config.yaml
optimizer: "muon_variant"
warmup_steps: 200
doc_mask: true
Each number is 500 + 50 x the weight over its row's rms, rounded and kept within 0 to 999. Layers, rows and columns count from 0. Numbers have three digits each. The size before them is the row's rms in percent of the matrix's.

# layer 6 MLP up, 512x192, rms 0.14, rows 387-511, columns 0-95
114:495508538560416427461557632463421565440593561559486507408394485452462521478480552454545536389598490421466547571554510425544510535579568495504525449476488501488543544496519516564498504573524530462428501568524393453445548501463515497412544512556527541494477566538573518519460491516469516522
091:528598539582529532485402499483522567453516460525499383572464521522473464516423384442389469446511488429519529468516627537537455488589525477519517546494652517537492502567418498365514491532511537505552433512488564522451452565468555464508515445512460545516442479588451438497588503384440513496
096:536464481437504466505480480463545460508468516542442428448544539495489453469415547554479606548485476550540516514543494469490430528478484514530484560513487504568462501498493596487499488539457536513559541513551476526531564461529513510486492522482593493509448403571500601541509486474497483535
096:451540519537478511574452518476558532529585414496552526540499523487508509510498490475394417495522560470372492505557514485537550638422484433585380510534474439468506484428435509459461506493347425494493500551491531588531483424556503477499552485553506523496518513546465503472573504566502521486
101:537495543503530444480526396570409507474546514558525545425532587470436477497557438495593438384492479568481472420553477555437533433434560514607523454519452497494540450492439456471517520532541506528531471466493489524476496493519431498538507557526552618534497481460535533481466513597465390533
100:511586479539467547599487599455509541391425449427494504460512498496476484505505538439428456495533469441488452434574487506459511526536353489460467557475457558535516525457492508341556545509458476522543443536506464602494535545556470542411465504492539431423418411488437545592458396477440457555
095:504495453540514436444479433586518499512471462578476485531504508540436537483426369531516496499528558522477480494580510485563462470509505568517494497382540475529430508579512523494570508426511512516513460477514402528480495411458447565539532462478513540466489513510477384453528450528559410429
097:558496557526460423584491470479553629458576503495599514466575432410531653480476455520520570458533532574539514516514459530420515448512501473477517454527543401527551588478530455493461471538491484508475496456442517416432494518520486511539520540531560568508468478479504483482468481543496443482
102:654536553516578566506472558528561574477492554527487518471476507507508462412496549394478391565469589558504441643582483579516514530502464498548453570443512458433516462512513503512468532453473513542498492499470474548534558484424490481419507527532503508476485508430420522581483498399581401590
092:492523381561504501493478441509413570476476494494463500437462467503592542579494496524657553508473493438498455507449455543511487533551555517477501545440490500463495493560483534603418488521413514525442473414463543507480587515522442551501470480523487550535490595416420565472343412534485581404
104:502524463526576471593524514466563542541457544603468614492490559458507380412451517535551446519540529555553336514464531546499499568480523564594546492529495530511570479419520479468436396568535550515498561583430441553527513516583590495420452553542438413522462480440541495551566538491449512462
090:577494519540474447440469469508486463547410516477406434452579569458577485503452471590515616457525454462521504532459534509511514560489616533418542451536485554453496406442558478502486479521444480493439583510506496404494497504491460490523495497511541461425527530484485595507468480440527468521
110:527534513528501452574485461561523446377601502406541538483428349548455529543451476506546486591486471505526387428423493451416536459550527578550504504573512493462444508478534513504432461486473459489533509466466419534514548510554533520523495570502492451411566497472453513593473556518494517429
093:443442470470481519567326588472503540509416489473507515500514480527537458570501588545400511530526529473582459556483481437573344468522430543534577498527480476526553496470474490497496525473614561565519494502579493526518568572458583497541496504529434436471489471554496608488495508455572445497
097:444505497475524571540541500501424458505575495358545496488560592538487510556563497461517551555468459474424535484455581509492469406476455474471459453461462538547537394492480513466517451557510472471585521531399515508493518523492504516523533525549495534523649554574535598513512403478432491582
093:464483508636503469554470572495396505485548455587409549439556494610519519519491493503539491511434508426511552478490512546418532442539678419467475546485565502535501489476552415455507463516599544484455507526472553559485526416557430428455479511443555474603514354457574581469477507487497465504
110:413450424543495526470473558468529525501564559515506514529443550511538545440425508490519391608493511528528570548448417532463475456451562456572534471547413465490408431460497626423593434489511538471505543572485518514546534527392473510507630582437477446538512471518587438583580490415493543524
108:424611417457547583424535509551479542435552421425529549554519485511467523613518522542469506503442542389423528549480572509529568569513419537527437462489468524531517524446478542440510525535460493435499465542490557373489513490571434526418562500494577489483516431523383511489656476436503517459
088:447423414426521506495483599512459495503495481529616453474525381469457441491478481458588391495524448497513445527474456542464512490466430497516402455515467505572500491496487498511529551456454504567409525457401523534511437408550514483494526379379459506625433351442458486556494465428496468531
097:489480533507448530523430537525491399414470509445499542442482457534457508516577451565443439599360451522441503521535476454443415555483492530464448476431448492539445580550562547474612533537471617469503562505530420493531456490559527493502489519445473533474526398559496537484529531462436476518
113:543492501538580460482493502470513502455521544532555569486479472473562432597548421521583594539536470598458516535495578547577566511540483551562441446509532599489470582399522455537519556540463499538577538499526493485642438547429462488449524530584470447447441476508501470467475516533459499487
097:546431481495559442443488479470556540541390482467497475395516505531520498473520357459371558436517494546415486518497535549550479384443531516493498551441484606500453492582456491467529475547556438523544508442549536523506541470559525555546428554377532513556569451450517433494580490462525390508
109:424478515455538452473500518567512494438520519595580550475472556537461513498521487492358539543492449549487436518511454506545579449539497567502493554521533517407481501532475464557489458488463509448545546462465571482474504542449476457481519449534453523520536495476581537587508472437565456528
108:502524457527490536519490436484458523490581557498514448561547417516445488561370482411460415537533414457556488474544416527440573509492506586444513485474575533482445465444350493505531488450434552430555384460512454495430533564498534448526503454465579492510527573455517468434553443468508505541
097:487581488500469526427496469541497530551545479590470463457491458486550548478444582426493514441540517405530511456491480530423537590487579495499528485438469481479493455466526508582472492490464532514495458566455482547413430523504401476490505463525440502497541513489485596538592426543570572470
096:496556459503496601540520479600459476484493536512538454504442550508451534517533514563521479511471601565533496449518497425451520555577551483507544489502512431468467450537452478549520401424529602543485514443538470590526521465522492519535390452411516475589439400425537431502498524476597493552
101:500487524448545505558434410481510477489480489559467487571475569489467417485530508539610466521471405540603493552573520573468468497459500535482505403426508521485484492508439442402498533563498507520549534456492447489518524498619375457563497457444483524397484481529412558493448463452479420476
107:479453542515584526534570474427472601518465523434579512522562527463413496484442539556475506569496479460524560497537491518475476618547584659539531458508435506585429539568480518536529479557376588544487539473575548475490519508531544569496522549521492575548483392448511541448541568458513458499
103:521486478552430498589385571531539517487394557564584532444589556521517591526532520522475519419558497532474525484643494530416508494550575516610468616458521499519476534490470538466484477512459552537527559529441413475425432435481525520543575441505541449427457472488522472519454429505522529455
105:476509539519389444451489414502499560442591485494441408436457516528444503526471511472552487400556578439528491512458449587492587468547567594500490512503480557425516639528505461464541478448398485492590495544456533613568473523513500445555523545516549601497527494484509458608448425470486493458
097:569468527559447546482483575532530489448524468514558453504540482467494529432458525442409517540447566457469440526633494370453432458494547563482549486450568475493528422437511460510508444445471473514555495406334568535521423401486585480485561490509579459470451527479573493563521472479476585405
102:439591589526521502547433579571562469467595510512516581525479427509527497504486488575563547574411544543472570516466497576483500473486610487459519572429468534503513570496494533480503565491474405440523443462519587616525493597474526459522443468481533562455426450499455477490585465511465530610
099:550548468491544508436464551504464380472502490514579451466594450490426578490474508490449510525541500485329467420480499537573555517416491413592464590549537536469470461516524610532468558521556496476482440523509526500577509496395417533472411515507503515521525521584577480471539462578489540468
108:598519453459535465447463540443425508533408518538592481543471442610547491503524379359494460568496488444475414499476473534524528410546497522485501483482506473506530517476502558478459493450553494519544439552520482549590475574512509577519588561493546398578522492437563446554421514487434529590
104:509502456490529445465485529475527541449409408474518489492506474530531564525416532417483670448479573538501469536531517549525553509475494606557528612441531452507556440502447504571542517509475423515494578456479507480513508520491526471450489559486493495495440448493435564402487457494424396376
102:463522557504527440563488573580495495478360556522509427486427489378474505426492600483460622482516435491469545527515530546454526545420461562512483500557518490524553540484610483530404520576485478528552459462493457502512560504554571466448464457514353565488453567483437473497497488450475484464
110:535495478465480497587496451533402483497507570466576517451443552482420495569540539532537609509494533406450541509546495519444406546423461536560468601565450494510493450454551516477446514411496469447463429514476460457608471447456429535476419549520460495491378524484513461488439465585510513570
099:463484509517529487470481549461540474500563534479497495484518453554421530453422578450434510475529497506573471416530490506490473468447386437577469510489446454445439519567474558574545497450456547519506394464558507475572556491575515514570526468425515533588518519456473455471534523474634448475
094:527618491475538543535534514493514529523446526502623478501505490432528525467454582426444456566520524548516439563552410444481452503523516419567560447525566505457494560516489456564385523465509486508434501593465545551411517573519456554448463486534487624462560470591479514477525558460480506459
102:523496513464552632547487478545485520477506522478456470486539501604499393523502516505407423427552496515500526517476505506432568501544399517457463544447528551464491528509421525408427603600488460527507478450417533414490531589446506530471411518486439424450546431483478391395471533507536476525
103:576592519499514532469439493487537492477511485429536449474517502431427548519531519530527482489423557512494530539407457551535579402474411464453468519376510521504473536466560604511494444484562540439375494569590520427538462513473446560443485483554500491447398518504448633541523505498474508540
098:549518537444511510493488537449550408476580460497568394403486516476470497532481486541516519497550533551593409479448445449457581479489580442483490491440406541481515575579492435600582497432490545482464523494540451493486505477403502653479455469517552488474550510432492518530498654485479448511
101:540478581456461551515397554600608481517510390492480541448419440547489548573477469566509454539471458500558454464506495505468448495508519502619484435529467558566488439558460541460557505510445574487444402447496416476391475548499496464587581510441542525459585553502560507500531479538573407523
097:449465454593511510539468485487488557460463557560561481549539508533532387509478567406525497521515533414530596466498470468528420445482517572451524462397524521456557532519654467519502421472557435443556504523548401564483509416571473412494455571522423468502432498543566520443640448547434568481
095:483515586504595509479403533487504541489456576507464459536445457600467514620451647415532479502571443521427493489541559573501560457491446547525582532425542490547535575466600451532545567495504499497515502552526526425486442529472561502445589406456503513460457572498452489533576466476506550568
097:505428450439497508508438440565567490528497543497465465532540505533503562542496411518417476500515459558535494528477524434492574407536494557582541484486400576521587546402505427501453455582518535586520518481482422521522523489462423430467460525473504493541488401421540570490601429548618569550
101:509489535514571446482398460464472482478519476529502508459538497524643423493504397517444522518478538407463513596475531483450553570507454539529548534480428461425583514476485441458555429544463581540533558512504458565503522528523564441506463480550424465469547481543473484518499494511428448518
105:535544383497564527503556488589573447529516461506461484599578585499477407465543562634501447462452547511465504556468425540476410456439495434557609510424444552487497527601497456526511554579529485479502530537559523516506485561464609520512567517411431423555473493525500481507512524490471433452
090:477563486493485459551533562515520538458530429489480485511525583401478484491512497487463490484544566525465608632537503492535449482520561459511465567562516487514486516513407432468461467563460477506526560515458480562515535495427422530534547531464420485436483489421460453448479411522498441482
105:516468476427485455407545397606536419590448454539518544488460475538419510570412460539564506568562486525553509450484433473531400490531482473464569439493486439509533450453509545440552576432461543442438457514456363586510472530461482521484483553482547483533579464496466422568495525503519478516
106:456522451615605436529510431472445441557539419448475481578385520396426500547443514553506451416438612441502514494567397521443532529479515462497414446482459539429520448424483494498503504498504518513529454481540567581462507578501486602500522531434498494440501532428466445469431494541420545369
102:491636535568509547557440421415480499471520454491478538423477591454452448462566509538561470560566503587493498568512506451579464499454487562543445485404500388507585577414452525502558465569464497528458487559474464571419537437558532519460468425542490485555504485449569519481438442484485533548
110:512480595465497447498456515514479505444457491413529515457465561461488437524419538499475477376494507527474467472460495453562580487505552410547459544537403473511460468494580476562555526538418479478581497503409583387535545510468532503445569531596489426550477433516578594534603517461471574523
084:566493528485528482473491480588490573499390496533478452577553468570513478434445548590442500545496538356407584496449562520511425531473565428435455545610571507489457487465521462574514567540450543478537543599563482472431467519487403564477508498524494413422500564456496453484509492605543410422
104:412544479531485480446505500567506459525553537549450477462501427504535555565560409496544513415457535508510497448494565401316454449543537502453471440513465560500507501504506456579423507530456464518490447540463430489423566494467572456399432523526453465470462534488465455436606644508509486462
106:418465583543524548538485435483461540518509421474527475567492469474587430532534471441493497550533407476432500622555485416513546426527491607491495530499512523454511485495432466494505520447389592426498411436539479480568489551486476450622534527561525508511485533539472534459623530466434482522
099:433486463463389488476511567467495492469401412548445546387515467570533555418397513491467489506520525502549598460527619527531503520497501485537429504492416497532488459460490502505464500433539514429496429568538437433540444514593499497481503492527599553488565477486499433557544385488463560459
094:448537556493520525431446555401462515584516529522524419445511534537442545549497439573516511463519451525582444490543502563428530521539496516531396439445513488521462473459433441517537569489483551510445474529559447502492421439440505541500486484456561462536550536439425595499509483474555538509
093:450476521475467454479498505520526463356443413544489523484548569426572556474408500466458502500471473527527500490588486549481561456473515473496555569517492453417558494412475371421611453517496511469477477519414542534412518493542520465395491469504545552477512493579476468530495552465503456478
109:545445442536413482420394534482508488489513522500507453433430571538573489545418520406580438509533523516472443426439468545468532582415447443514425427512484437549506417484523547447471513524473535554503477541564489540552495593484609484454565526462530497504515499578490543478522473456401548492
107:510392474525448522480551513509538438591456516470459492581565464467537496513497504485504524469456471515517460521427550480584524442534584497432585533409445432542503490543461595374508503516431481538454451473519547476457479525579470409543500464440463504477526546489478441530494572486430489555
086:478487509622535523552541419445420513500543457516400452516517500536468577573450456512507497532580454552583571532578441444538540510512508464476459485416504539465534463458480419481485454527511426484504544551416399465598582523506433491496595464491489515549463483432538465511507552499500525416
095:529511466476525516435525543533496548513438581516485515514449545568446464533556465513447559439514509479487581537559529494501408393532556417486465475576542537566493505508471541496521502511519554459484476498436557418526585423490485467486494562518533589618355489445492473430505472505492506499
101:532564501574539387389459499545550567499462450526518495435490583545502515504426444498547565507521481524541574531401495520560521543484504461552435457539428409447481474516552443572509575485544533481558615560467521514500490465559534442465480483588480464582534589470536404524542545425427505470
108:507480555461538496495433467483510532556459490511448462477510437399512478490470398475430470473572476489489400460497518503554481507536526514494465562441545509521541456465497588519468465543578605551508446579522504556417420541549444511522436540503498425582520515543570609507575566439441479485
098:520503503482470517465623549498405541522471433522519476453438468531546515469542489483426526432494454549492568537449539514643554469451450533494543484593522448424455478615384440523442442490541434576438531486435514509543543526505511531396492543533546579455497518559574583459511443443470486511
095:502496441495531423502478573483478432545589443498568520521536520452469551552501434324590538594467528490492429492558572521582514471567500506390505470530519509446506504490464485483524463493582473477527476516576496548483517503426433495463419455509545512622536520434442446537540514516424546478
101:393463607622468493579466551570467532444545528548504405451409559498490476512421502452451536459475531522441565412538413452540551543547513521478442573525493447452448469485475486576517457587472601514542562496490522579415568519559600551581511416510503548496416451506500522427512501523426455501
092:481483552526461469460498435491451468541485415484603526506471429567499536491502422552508538452431505463480475496496495482467411538501459447496396527538486637475631529581458546550596529467440465529570470486535582511522479397498430430464490497614534534472480524481528386504484450543452497506
093:553518499537554511535594499536487535435539506510473413470526475542511451505462427452432408500480526541596471469573497447388453469441620441415547500506588506548465552514523409547511481488483452506494506419447464501501558553392554501501523497511445496596525517555497498471494648515435464589
103:493516545417546532553350479461492444487431503472548451492495482464515509545523496459416434541528530566569510437484547542428416492473569471548472449549418535418551463537494445460461446545457580508473447533429455516499544442477501494516495536534528477505511441552494432539506570405557506550
094:485451541475527482431420508539440523585516552518553501503528537440551486476470426530415422469453389534525526490545421594416593551463572482443447476460476461491548460430518593532498489498578523511465450514487521532619401505488438480518497526564462507584477475507467503534483456423531485505
107:410469533528549486472462555551544492547578532486479427497532502415537521547552460526456517493410498421543499483552511424560482478621571415425542549466547482489495493599459551519529523458558547570453446472443453472537549533410508497495385505454531513508474514378523421411533583560462578504
108:549550567587509528473386539503374475562443454520554539460560503384507587538448540523538518555460549473619485485479434446490517583472480491510482527452513502472523479563415481477491442505469458508454512549445448400444489537472507528423491488454572508521493544415514483634494546529516534470
092:615521441568552493469457414590545427470440494512519623466517491533457500566495580397467494458486548550482581532478553532514434491478466507568539536453417551564490503499458488446510489476573471466541405520546461437404641454392514495556417569494514401542535496506499477519427491511499406435
086:481464397450484460499467504463615436424464567545402547506518504451532532497530525486544544518489552483451550447475476558521466501560571550531510486520523400470456582471555503551526554431433527455458549513493519494499589559470535544541529496482477489555530425471477437421521519518372384557
095:478456493442536401518424518492361452494493568552506495548546524487511438481543535488474412535563552459479445518474422496419461521646508385478507600534508471406535458494580524494423497544540537599548590385530551548454504489493499545513524522480464468475577504517372482429487464579528564500
092:475513492473514454481480480475450532587481532462509555523517500517476487502540487460491499552490457491462469573425478506427486402520573522613578514542478501522529544501635470520422513468508477452496525504534537470460362472502559413573473448569525492408504420423486508492561444439457506500
097:541553527462576535518392577454431473526362536558484497530411444530515516514500578633517527532569536493483477504341611479515564583454501496484526564579394438445466491507472512476518526421564512450440517450486524474466576523588459553464458483603456462519440598383500501529524526476569507507
107:476515435523551406506468578437544469489462585624441500516504462511504480484473532370390490668564478397526472441531508545500540534407487459524523575519460393474552415524558584465576554468454485490481589573562471540527547558508473503484447488453551429445535500504484499516525583515525597545
096:596482457483462503505422527459530504346545480563423633463487414485512558580533564473517525472520512512566501419561489453554597425540582498512539540426460394461475587492469513477590528474436487579451484564470433416486530450517367455584513510582529556561512451499451490501507482460556504529
094:530528404538569501480466592499409469555442437569496444514510503520579414483533527570487490435477521456490531506520535451595527518525491453543490442499561515531511522522523448515446426475410361543439530509560530542579381486556423511554458511435614519430401541505525353516534452528559552537
097:525412469470468382421468496409434590482461476513483410521531542471441501497505390470475575542426504534422535491452497449522476441459476465546429532534493560418449392496519494574446463530490435448479516469541510512401488504547450498537461528462453453562468482422543479442510484517536502507
099:520421513473460519492590445457550466488508492445512438555475519511513510538516515521524448432481466481481504558484515575455461486379425546540527560541522529365521548540446439464515462556513536457481488436438536524539492421557548590462509545411504597515485490447616449492490470525542395472
092:505457542494494416513528403525478456508506492569543453609536541507451496512499503534542499457460478431421486539571460464607428484462525594470491501409525507524521556489427540485459408452553488489528538570472540566522535555414497531486464515544476531480524411534483478496625452607516544455
093:536454443508460511438557425555478391398546496627547449572420463441522518533438536570564485526415447415558511476451519515564481462508481511455492424544581465451501484525427423538438460493489492565486541528518558491464522475495404543426512409477451553484507579521537520501466529523483484522
101:553519470475366495484481502485473551437464546467399428552538457391398522518402567488515519540523514558501455446518517408518475532489468413454532558495586516479486395507536503507490522572567358467494551518481437491497538563425515432481530542451468472452445537505464558532466473429444491460
094:479382473519437517431444607522473518495445546575447560433471526451452469527451452486489523477450481496529436491566528473414464606536463567419547531446513503495542471441522485564557463441447493421545503399539517556536458569531509478533479472451396495500584520581474483506540523429489603519
097:405486402404504505554600472429445499550581495448443545527510548499509433511511489534541533510546548437449488557533534569453506434588380527414487448406478559449522494531540454545509545546548495482522494521475445579471425476493498483567587550542507497563522524479519485472446414552523507485
104:537529529426445532462554534524481482469560460472542529381515519481550476493419536482422541533472522557547474435553412400509501467556565488462563491400459520464561440519493426409468494525461530475542580521494494559426336517492480419534465519458492509498410441444456477457397451492509565523
098:448508535430579421422492493549522471507500519556470610433504552435536514540534553462444485494452463514582633535455541557546487469540446480551557563493512511481456450480421520496651462460537493516463559579468540385510603544421480476503497439379439394596539513454517484569560562534542504575
092:474424494538447532483421476452419512467485402508519446510557617500445465477519595472477455694506492459537536510456496479451448438474423513383517450462510454469491514455566498404581513456581506527480505469567356516439466495446466526482508452536492408431526521504505632511451532448507452580
096:523474579538430433453472470475528598539540478480496510550485503502461576504516585483498427526529551552522519436478440476547440417464513470520506597471501403512482403546488527520546490491323520491425543423515427460478518504421487485491515564516411406572525507538580574425362527502480502560
097:517589555583492517518656538570432499505440438489513503498533511517580499395539509491488409532443466537534393420497541494505437573521495380532586502443503422488513561548517451551444434536552473510518526497534523532473571506565413508533496479490495418553554528524546413467439526503540528438
098:507588429469569400642439483508493391512457572435535457467545460512446467516562569509457447517429508478617421435529575450483484531449567460512481527453535529546494471446437480428520446441464580462486465558435530500440597615442416514525570517541538523546464444539491513460510656530593539478
118:518540521535518481499536484498541437563561533435451503543537469456522532422466487542528478498453507516497530526518513528562553497554551535535584511477557451466509509396529464498524486475447516587486451464426499525468434392464538543447528571540484557493400481535461537485544523556475419523
097:476441429462404482504475477531601463525408409522532516500573544477514358559412623430462463524515441470485515542526442500564388517530542471467522547494458442549533424427459479408521522542568478527544491563586538503507520540563510489550583407453482467544528467470417547498530494492574633458
095:499534468518519620503535474541481527403467521556504431475501515529463519509537553465534513562544570466534533509436490561471482477613549494562512485437580495447427450452539436476535486451509548424447525413498580491542468451431497499457570558503472484556517520551497486458512624542553519458
104:438616451577593527467554468474464462526463436444454460439445512491473642484525512371515487436565384452518532473444473616480513527506434482499404585465515503518516460559505446498496544603526466481618409507454483500457547463476528502403546477529528470477427473486460574474453454491546438452
092:485444500549416479475350517509492482439466548462495525524451509593586505510509458392501592475472498480504530446506505561491526596522522507527490536507500469442429425412445482583485553472608480513445504500505545523542444464465506462586482480555517495489473478502586516439462505512450556417
106:564513536428535513411469512433553504497435515480468496487549468623500447470542484467481407479529467541450482531395564496469469590439516541472465491507482438479436463575436572492493440463540500439459409391552566602486554430464490464572590439520513488497533553436570499461486525465569427450
104:517489540500543447464450454554551478513390464627572555462413577554466543483427561483513507493543506511532585515543573567552608515544430540558437571493448536405464419435510518490556504517494545508468412544471542437507444422444626433489542475531568388469491517457456477490530464392526554500
102:484576472436432555483448525447463490499552560500463520483480451505475431517511517505593421419425485499484446507508495591599540500511531464478580437538437424561558564457431526471458526504524513559478504387544508483486585426454582433429432521476543445416510520460409450510468585612558481508
091:419578520486499459583553471444527480496572555552558573443414406537424457497472417438550485544465521572515482534573459443362408510518524491648500536477544497480475427449544484482433492509534511526551446520501504538443419516539524474514480512516537480459512546458396557524542424553411498444
099:518499515534512503502458501586538492562427602637464597544433480447440466409530462505540456493492503375479523550463442511524505524469563539571504480462548558503511544519523462455520588487440428485501550496505556511493498485516540445534477572464473410526560510546512415486574501510543501447
092:434512490548438651410540558471560519490492517493483531491507529559504536543484507479505569478491476372500503556495488502533540582556500468586552559458501553500492443516527493515581475499488557492490466534527498557459475519573464436478481564551522498522545513436567498499489521601426539478
091:558549496582576549515483490469512577474472535524404483485507425518516502467558496495600428481509522474499496397523567535505523493509533589467494460548503490489477545468542516516491380444465477436486524436442439464482484514488398466457549463549494462409528544414470516470486470477492390498
105:514532491472518551557519566509418508583461450548477471389484505505485512471530482520537474573511455452487531424465471477525362510483479513498527540453495475470444641497493493367406553544615454514395533543405569444481487515480456491429394477526496482521561516486554420451447529514551441392
096:472575507377517480657455495512529463462528536438520499468453414494543452477512535547585482435438472506516417410476446522496444524503559578527529455453507448497475456492524470586487537440491527390531515477481428574447540455569556477603520515488546538566607525493503494468489466394527510480
105:555469421448475446629504518472658523597504459474508507446478439554574430462498535456386480483523570498464560499463578569539464510587486468517486471504509497462491508466475614513490513460550514468456516505493438543523535479572536428522593505507379434478545549515469404438438667471581534453
102:456606568516485513485439452554570418462439501481522438455540579472526526439596490512472501512558478633498490490516441550499574494394457531497513516507416485516560468445490598481464489456526474483545551455475464474534592577479432513418538566538621394438432478439519444503504467438596493582
096:451468484582413485508473501444512485574507449460466546525475542440511516524409475415407589427535447435525529445496518500462526509543452469550501506498419464432521473514516532384499563523428525531558573508616503483465474490564573486546575548505451468495470520504528507506439477480555526414
111:519537451509474465536431436718428571513499506526525421496499568473541494498473492480448506548386486462509518471578512469523539505495455518539454513476474595525495478510518524512423471497537519512529491578464461532464532542591413486587446566605550489501468431385443533554458537430491473554
095:483515519574570459461529514519493511593469548607438517499469518526632556586476525430448422434500399525437395558519506486477423443521535425566521451544572479512532477494536514480447460571519482454472487496466424532446635499506437473453466449560479565485458538554515525450630429432506473593
092:507542441553488534571472570488497487497452512483517425473530409557468478492465445503509477535568554541540435493478453483425494535555557477488506455526503388450452565520466490559442444507474605489466514494547449517612506433523529551557489510473460409576564549491431473451539469554566548528
093:526484530526409491461475460403456418553446451568545433475564440494505559487540573536529577571475550502483432452390476565518500428435462455432553543512543522505540509522524488489502534447564523507497439502473489564558533458464468561451586474516459415519538512487459461432479541558450578473
101:532498505474530647432487509515485443534523566495426507527426525430560471596559492442550401514556515435553405508453472449517456553528598453461535549475491486525553481538504535485449583503483554512495493519401430405609521361592489468471486562498427553491449584534463474488479477526421416466
101:525416482547525468409437490469535622537473544491473504494501560464504399535415477489538493532527446493470570576481513486474489460518563537472455485484407522535526512481419474445556485371492518557484511485454465524513553434473590374438513399542574554484590442505522543497421558588498431482
095:519490528489439508512434553420444504496502464463470481444498516431580562524526615495459436469464462494496519453539505464535505530407379448504497554617579544440457437564471562431481484519577493435444537408482357574617445528488506427496442511487438478482455496545543592470523523503516523479
089:391508516470442390577481449524502479514527512510575517465469563441522568495513523409414554438492492593511514401500533557569479456464560486516495445562509490459439578422500537491451483456520543505486528546577573459546516558448504495507500578504578503539591539516518455446587456464435577539
107:570437362458552504476377435516429437450551487505537495510541454552488515527508527535483440401536448502512567561541429551431373492532604526534533534621448536463450400584471419536464486489439510471521470517498447518437546535490499499570508503477605513467543540556497439451490556464557562489
107:584490391537529544503475522548590515457462453545435586490536496466442467561589414507602485537461554470484518520392455544484446624544523450451474467473512556381578473443553540501527554454386482480513549498499496511496440554522409396431491464520575583474482586521465477491545479422447485571
089:440472444482431522507573546595496468522479613535464491478544491499529541545504563556551391397478466479532507487540505391533480550521554407478455517548450405440461494494496477615470510429487452438530464516468422551440474487484483445545473542565513496442519592497423510494527542549558507439
096:538589474494463502482500494505485584525510494548525417477499528422555503509508465511468483527393504445528528482458471528383487532554494418464548439464566555530447490466452456508498548473501425461490570435554512467381514515527526437510547384334509551483579527499450421535537500512569462433
086:514497527522463432507480466487549419488453562473508529571411414398503551500548397502506483530576563476603474502484415455486475427485419476516458511487571528482479486532580447569444365517470473553493510463508534503499587466524534509504493411486426459513459534471486423508515536504473464554